Weights of a small transformer language model.
Size: 13 layers, width 64, 1 head of 64, MLP 192 SwiGLU.
Architecture: RMSNorm before each block, rotary positions, untied embeddings.
Each number is 128 + 24 x the weight over its row's rms, rounded and kept within 0 to 255. Layers, rows and columns count from 0. Numbers have three digits each. The size before them is the row's rms in percent of the matrix's.

# layer 8 attention query, 64x64, rms 0.158, rows 20-63, columns 0-63
104:120142109143125103107114170123113181110136129123080175091155143128089124152137160150145151135101179163133142132144119116108135134128126118093137103091091098119136086096106138146109143134164093
112:099111126098119119158130173103129183155165105123123126099100155166148142110130171096097122116104083135146127097121101124145168123129119119125095111112106176155110130128128111086087130120122147
098:165081103146138113115144158105163102117076095098160146160134124121144110133127127115089161116168097120126134127103138100162142135111104094137164085139114132110125146116125069155108130112144145
099:110135174164167114172143103135126141118154114140121157160139089139169143117138083141107143134114147050133114151141149142130120099115091127113139104128124116150139135160083134103098141164132114
086:203108110104143127143123098102174129140117160130128121121119087139107137113132155175153163122102105126187143138112136152138120110133144126150139147107144130081114111142166089114113150109119090
094:149075173171119123153142129110145162137117135128133117135137101138107084118150145142128160151111145091103109193124110141102130129115086125130119159120121121180114139114113132151085153156102164
113:151136126155162142120155126108164078151143103112153119141129076105138133127156107146059092170133110136114120183126139120149103118139136163137150115141132128128163130117169116121115113160133169
082:131166076183112126135125161119110182118114123126126158108142159115144123124090145157132099131148141099136111111157170091125127131162112145133104097056132143090129111126131141146133159119125114
093:161129170175106113157100130132150197162120114114089124148165160111145114118113103104124129153125131088087125116086139143107142129108118130122114104126153138151140088154078118161130140133116137
092:117170096145148097144120130089094168141195126114158147125119084075171145164131155130120102162131121102127110117171129117134125125136120153114107119109151110116127088136153132151129156141154114
108:143158105121141141140136164114150158127158099102109167149118136160107152139098081115134143071095129160180144142144106090142124107155135130127108167118131119151133118118122182101116154112163131
100:123132112145143132092148114144121060133146170098135145119104100083142130108128148141108110175122117155162114148158111137139090118150103164133126109122135105075096136137147129086147156113164105
084:127141156137113128095120111128144142103130140131129191126125136134096113102142079144185125119131109159086115096139076141147089117147131097135144063104114103120155118126102121111146086124118119
097:122116139129136112120093130153080137132145051147130142118141121110135129153127156100107113124135160118170141129121162154149093125160117124089137102077166097083131139116121114114097158104158109
100:099112135155115109131101152119098143118120125150105167109152151086122154135115145116110146163132189126132161107101146182155091125122098113117135162106145093118149114154124101122106134134100070
118:156096128148129095172124176102126116104079159113106163115139121132134120133084154121160128145088123126079142104143133153128136108118141109160129157145131137128119097139116088124092119171083095
096:117119135140084124124158101155131165141127082181125140130157125142143129123167121097112151115169145116149117084098089138161137151158081166103150144117127133109127150127104146145137130077157148
099:127106131139095130106171080139108114123097100135099158151154147147146142128132156121150135160169137128136172078078085137113105129120081127101162163108127141111123145107142129149148136095102121
081:102095148121154159132097125066157113127135169099140094084106076095144116107141107161148105144140111127122126128150125138108141105130164128124094104181151119130111110120126115084122143150124095
123:182109133145117099134146129122120096088090154092079127157136104131127131119115125167156148180141123143106141139116106145116103139099129121104137138166105158095099086158151155144126110163118158
110:107156141128098118121143124173085157160141117143136120147161178129127167162164147110136182112128127111146139113117121134149099148151076142111124135116153131125127179121120171137153131071124132
116:120162140182106103140143139191086160152125118140107130163162179149102146169153145130133156124133159105119126129098128137141091156141097154109119132096137124112139147127123168145142138092135151
100:104107123128152148115103084137127163119178109102092137093137137123130153111137121122171091109102125099125138103155138136134111120127114125124175047153128132106132130154129110160119111129091080
103:092121127147133143121080117148136130131110127171106100091112108147128085080140140142106127116129133120093130132127128167153134152141134154123121144082125117106097188167143091100106147143081096
097:114145107129138144126118144123136143120145118089122187116133160131174140122126143108141123132171177124170146103149160127154120143128166123087157096138096125077148105146096135105151119101142079
109:184132114094085129117131161137177156115130136119155136109119122100126106122120118122152149130098087099099148119075145157118132145077117145142163112159161104141147098168109119142138158122105138
106:162076112133135151128152154136147137163092130090116140127159126160129103112121154148125098118137153122130142167124118133179119132140165099128151129138161167124093166097102105151080170111136151
094:143118143144109112136114120106157161140126144112150131179127121068105106094169137110136157150160130154130123161101095191122121139129116133104109123160131136117127105149101140164170158099127172
094:192107122153101156136149103085176133143099111092134120131121121116107133087112055135121151127142141124124127102086136067144118123135142144148122158094136148152135107137165125139119126111126131
111:142079105128124125133105182115127147146121127138148084143125127155090101128131160135120133139142087130116093167161178124094102162107124104154113111118089137127174143098140118167127102166113137
089:185105095084129118136153123169134115109121130156159154167144110132107125130128112164154130081134101093097137128066128159145087142133151144117119138162115135131159134150127104131080135125103128
107:134079085148074149121143133119115114131152145131132150091112132081113119115140110143104103109105100134171141140124135136139084175120115154120135137148124112137171121149114111106074161143134075
098:160118115106136161145106144140158141115123159124105138119165128111124138105097136161094118151119130143151181184165159190147100124118140134092143128155154149083134121089093139120131117123104115
098:145126162131128122120172089142092098163108151165136117145133121140114161176127105133147123107123170103134102116098123068126151112106130119163111134091135137172142139079139126155126157133138168
076:136078122120137110101157124158131072119111153096145115114098095149087114140134144122153128101139126171123133110114082117144161160129162136132147159142135117150100114133163090134092081136159150
101:130105142113133105130143093183107130157104147149116121155158104131077150159121122109146116098116089113114128133093096117154113119142143152149099131138156132140105124087149093171114175112133181
108:087134074101109114120131172115158159113151139113147139095126130117135108114089155141185143108113085133104132149178106177134121148118147124126121100140169123115114144130143179117112141142136156
106:135101107135157123105105135157135113112152126100097100106124109145124084131131120149117085111144154132077155160157118145102121148133096145102163147136110122157116171155136111134066109160126078
081:071143108095130147148102116128128146123166135125135127093151141082198126111140138110150126135162111098124157130180130164123103110155110144102122103145133145092111153144102149120156154119119090
075:122171095104137141146107126149105140103143124148148143096146123099160142130105145165129116129128128091135113089168152120149101089156133145123134089092155111067132138157148117100136159105122073
115:141088135103102149115123067085104115148143158116157105170119151101097141132122118120152137095148141129161114146122120116123120133123101102126116157133119126163145203152110128154141169086119117
095:093149088124124096109154164125089102100106148140113150157097144125094129116177127160146140119164129149165102134106140102139125142156114132127140115086104101115128151138107135091159157094164169
083:159084114103088145101143099114137096136126166113135123089129111118134119124103119128142125116116138142108158089104114152150117156110187114107165150191173133142131128113143133136086106119159099
130:129093148109138146121142092092130117104107147132099136129127126136145126108135184129152161131104151165165143083150148152121154142127139105114130162141109179093103107142138128103125084135099066
# layer 8 attention key, 64x64, rms 0.169, rows 20-63, columns 0-63
103:136141123124177101146138096138148115100096156133161107153105117153121151123153113144110162117108148143181121117193178161151150125126097131120122155112137095113139075113113097130114123129114159
106:168119117183127151145126126158138144146142127165123106096127132167162142099127162092133110158147134094090153104128087148124152128115169094136129088143125143107092106114166115107148142160103146
095:120122121122136138153123092151105137118167108054157116103151091147166116156173145118135087134116114156124111129129087127101154126149120091120124122111136095083128149096153094154116102124114149
106:168091133083140118122124180112150134098146133155112178115118146153118122116126174145147110101118114151169095146106119164128130114112108109155119116061117138124137096082141138123090145135124124
095:156099143099125121163129093156121102114159153120165153134085116097110155129126106136100105137165102136120129131112126108081151140086148122149088140078129103089099113128116142160145123148150170
090:155082137080130069115108162131127118132127145126157147105093135143124128114155129114148110125133156155160115133102157116157196115154123120117153122065137120107113115132115126131068117123139140
105:149135153110084103089133154089135107144154116136038136145181142129148137123148150113105101121104126122139103097104122089141142106137136124131136088119144141150146158128143094135162130101110119
087:146131131145138085156082136132146120123123145155141144166148155161105148102143119188128123167149192119149116130169131163140138133133100100111130181109139111115112110116150123096087146125116148
092:148090142102128108147122102131134162137153125130127124114103171128094158126129147130191119105112161145127094154117127150172151102185105139084143159101122152098151108111160150106138153115140148
095:165153132108134108163130134094161148133114164138075156157170173147129151113127136149143142139119155105120122062139151143119133101139115083171094142121128113110126131107168139104132140156101131
100:145116084150147143122142150166164102119101165155159158156127148146157112116106126119092138162127109105107134135155098130147095104059133091110123128121193127120112114133124149139130165118112138
105:122142170147083118133111154094088071114152157130096168156152153148122138156113122141070141103139112115083096116121112113110101123131150127177138123138126116150091130136099097130145132142139117
099:173086112071113116116098123138105128124169149119129121155119142124123120127171167146102105126132177110150118133107149164139111146159142075098115181146113132113154121128117128131149138153153169
103:129153121126155065113113149131120095111129113138135129170092137105116177158161111152083164088124156089113138154137128150120159086144133125163151131132170092112132143142126122100105139130154142
093:104130118145133124140111110125127126116120102124171091143055107132102105142119099161092140071119150111149080098113151162138140134079130139126140086133141118119154144102148137119096136162115153
089:117135177135106142173158115132141145103133147133134106116085140149149105157156104155155111086154141153096146077128148107090136134152134155126109204132103117123163118147113118126148125111119150
092:132103108117137105102113162133126149140144107091145152110119149102122153132131122136107155143124178103134133170151110159136113143118147109093174063122184127122105123134111158116104097106159084
126:092087116142139105132132143183074106155162084089173133127081146108121123129138131095099162129120159092153132125128129135128120106118120120127157081115149145130119152137112168120116121128164103
102:122133163130113113142120117090182144113100167170114136114148117164151120085114135150168125102115120111109125138105126128073138122148127142120070172125091139130170093141134112147140151165128128
146:136095102085175116154158129190092108145163108104125125119147140131134148133135125135101098104138145118132156116131158135106117111126120099161158103123144112161145152088121115099098163124183104
076:142125136120123120120146141139119135145147122112171124100093111094092115181118126071159119118101122089137148148106145113154127112109141123130177128125124103090096143118106156187149069133138116
082:160118127087150103117120151142128126145151125110164141121107118105079131153120093116136108118124133121160110157134155103156150099153140116099179139106123109089093131080104142157127059122147147
129:124136149135127154134144110096149162086115128115128126093102107116096132102140131120163111096093103137131119112116131127117124115147129135106061143134061161113182134120166110145181136160121142
117:113127122107083108140110167125119105096154102141144158150112130143136112130105124166124153123162143165143117145161095132115130191145163143137151131063123119124102114159080109095106130123157132
090:099155150140137177168136081113119149111155129123134093128124137172120114136132137168116169132112089149125098134122147124140098135116129132128078143144111136146160138120161114114177124173068131
100:130114150110132155156130101132112155087177127126157124111105147130139168172099093106140091097093142137097124156093130154134136113162122138132119132121110115070149150158121182140145103113119155
105:125125126116116131148116072160101077130136133098147127143131115125160111091138137117119114160136114100091095117091143122144170173130163117083129132119157114147154091165156107126105152086141153
100:093120135091133088167123098127123171141136151102147108119103176136109161147161111116128147089073143144113116151074127100126135115173140114117110140132159133127070135151115114123155123150128131
086:125112138088065110093108143149130123141155106092142134129116141127079143138141134130135118173156162155132116141149108104135122092118122133083109149084155171126101154152145181144148134098135137
108:106131132135145117118134115125156117140098130145137100102142094116104148123179105111149089141142135144156151117137136136147204113126124111116151144148119085086114171126148084112073100110094132
090:121081088091145140162139100140163135101158119142179151121119116124177185116114096109102083131124130143137124156095128130115107174127135135125111115106108127137106122118123171143104126079122124
116:128124166135081142150105153105129093123135159146131165097130148155156124161094088107094108138147181136130113125105104136152117159136160126161118147128095133124074115154092144112133163103112145
097:142138148127114134127142065146113108119124146170129123144070123095130089150132125150101110125114129137078131160087155135151126160138151133135130162140127118165172109146121084121171165138095124
098:173097081115141109096107129126119111148090118102143134149172098103093135093087132115142121154130136115182115130132148144147130124099070124115131100113127139116102107109143157144087106112171126
075:088146130140126143072142143141124129159137114068127106130137110101134116148142110103108108138148084149096125112163131098107123121146166142131125098176132136141154146130140149166149062092147126
104:152103089128128122138142097164144104150125115110151163147149122082143170097074107092120116148118116079105088131116103117143107166158124122106137114141137108105092101142143136161119149103160111
102:114176127131177152149130131165159132117125164146145140129137139154127138121153095121105121126102114121059164136116115136091127126137134075141127102137122080092168147169115147138123106105096108
106:084113127134122118116155159110130102098106118106110148136122126120157089133161122139130137091128134189142148089160142139145130150120147161120165147118119157139207116130120107110084132092137099
076:120144153149115145186141118111130136128126145161098139122129148154149115130111130152134179105106152114084155130082114129106096162134133121148090147122129134151143129166117114105135184168105070
068:163142154119113136175118120106142125069138140169105149162139129137132141110104130175101135143159139093105139136143113160102098162110125103181081167100122101117123120115129133114117166155129124
108:107108125129110138183106130110111138108084148095158139091130129115100089149101119097146139155107142128142154131073112108138120162093119119127131144133142145130057141145115137106107163161159101
106:085134121149179097140093147120123108098129105131154123126174147159117136119123113162098134132122129136176108161150123159108136137098123140119142123141163125149050100126082100115107104125138111
095:110160149106083184120144102146113123146132125084110135112106115109148099142128107086133134130144129139077136120094141100123107148138146142126116137160092143146171127177124172154172118089134124
130:119147135133115146122136132140092126161137136132138107073069102120118122175165134136119133150179103145123148118110164093082116138120158131151094135106087137153128127129134112126185109146146167
# layer 8 attention value, 64x64, rms 0.162, rows 0-5, columns 0-63
099:136145139112145159152162079154097111166167120130123153169169141155163144110096172153143115134171133127124056161108117109156153117135100152145127149120118146135146122132142142148131137109122136
101:130142115137150058164091136106133125128118121132123152092117139089121169157135109134142120125108185117132162164152136089109155138171158119120115140131135143121102160126110162143140097182117129
103:138158178118159114135084122127162129109129111116145080145150162095119171106132113131105132128129163127115066153168107135151172174141112154113116141165109147100117103136131132145125128108104111
110:120101082185128100170145115098104164076131127136115164103100166131141144168142152121124123121125163136108122173122152111160141140127138116082111151105131115132120148116115148139161110158141089
107:150126136139093182098090139132165121096097172097103084172147145119112135116131123126102153140141155162117090114155131119156100141133146143103159103153158143093120089134131128119159144105117106
096:137115107114085123134131141112103155130095112136109113112103106140117144133097083118150131123169174135109147137158111075155169138122141086113119139149141092096100175146166113176133130128145107
# layer 8 attention output (transposed), 64x64, rms 0.111, rows 0-5, columns 0-63
102:112155129155158102166173122129128120120078149120124126160140130096119158121103126177127170151141199120158121157157122129104169085126120101141104162127110131119121129158127123132158118147123101
088:137109116134103150141123127100150118134144101174140118083139154113132123176117137108119106151108163114085162140138123137099134114201121131154140082125112107153176107094131118108128167130097113
075:103101106136108145134168121166155115139167165123104110098132135091132161130110122171116101146134148128096094159131130125156162118148079098095154142130110130105167156102136129154166171138141122
078:065116144141110181176126128145141190143113124157104102136120146167128124141109106105132153137110186112102136114132115129122122119138133137113139108131115121145144123119099121087114104170068118
127:090148184121109147104094158111106161148181151109115128140125153087084164124099102144093136110136089112146124141099156108135144119107128138095115121097123156091114150121106110147138167127139115
085:109136128122112171134101170111153129138141129108158123127195191152130139102119137144120119096115134130113155140160128164175118111178165158119158149180121130142118129127107110116130106131151107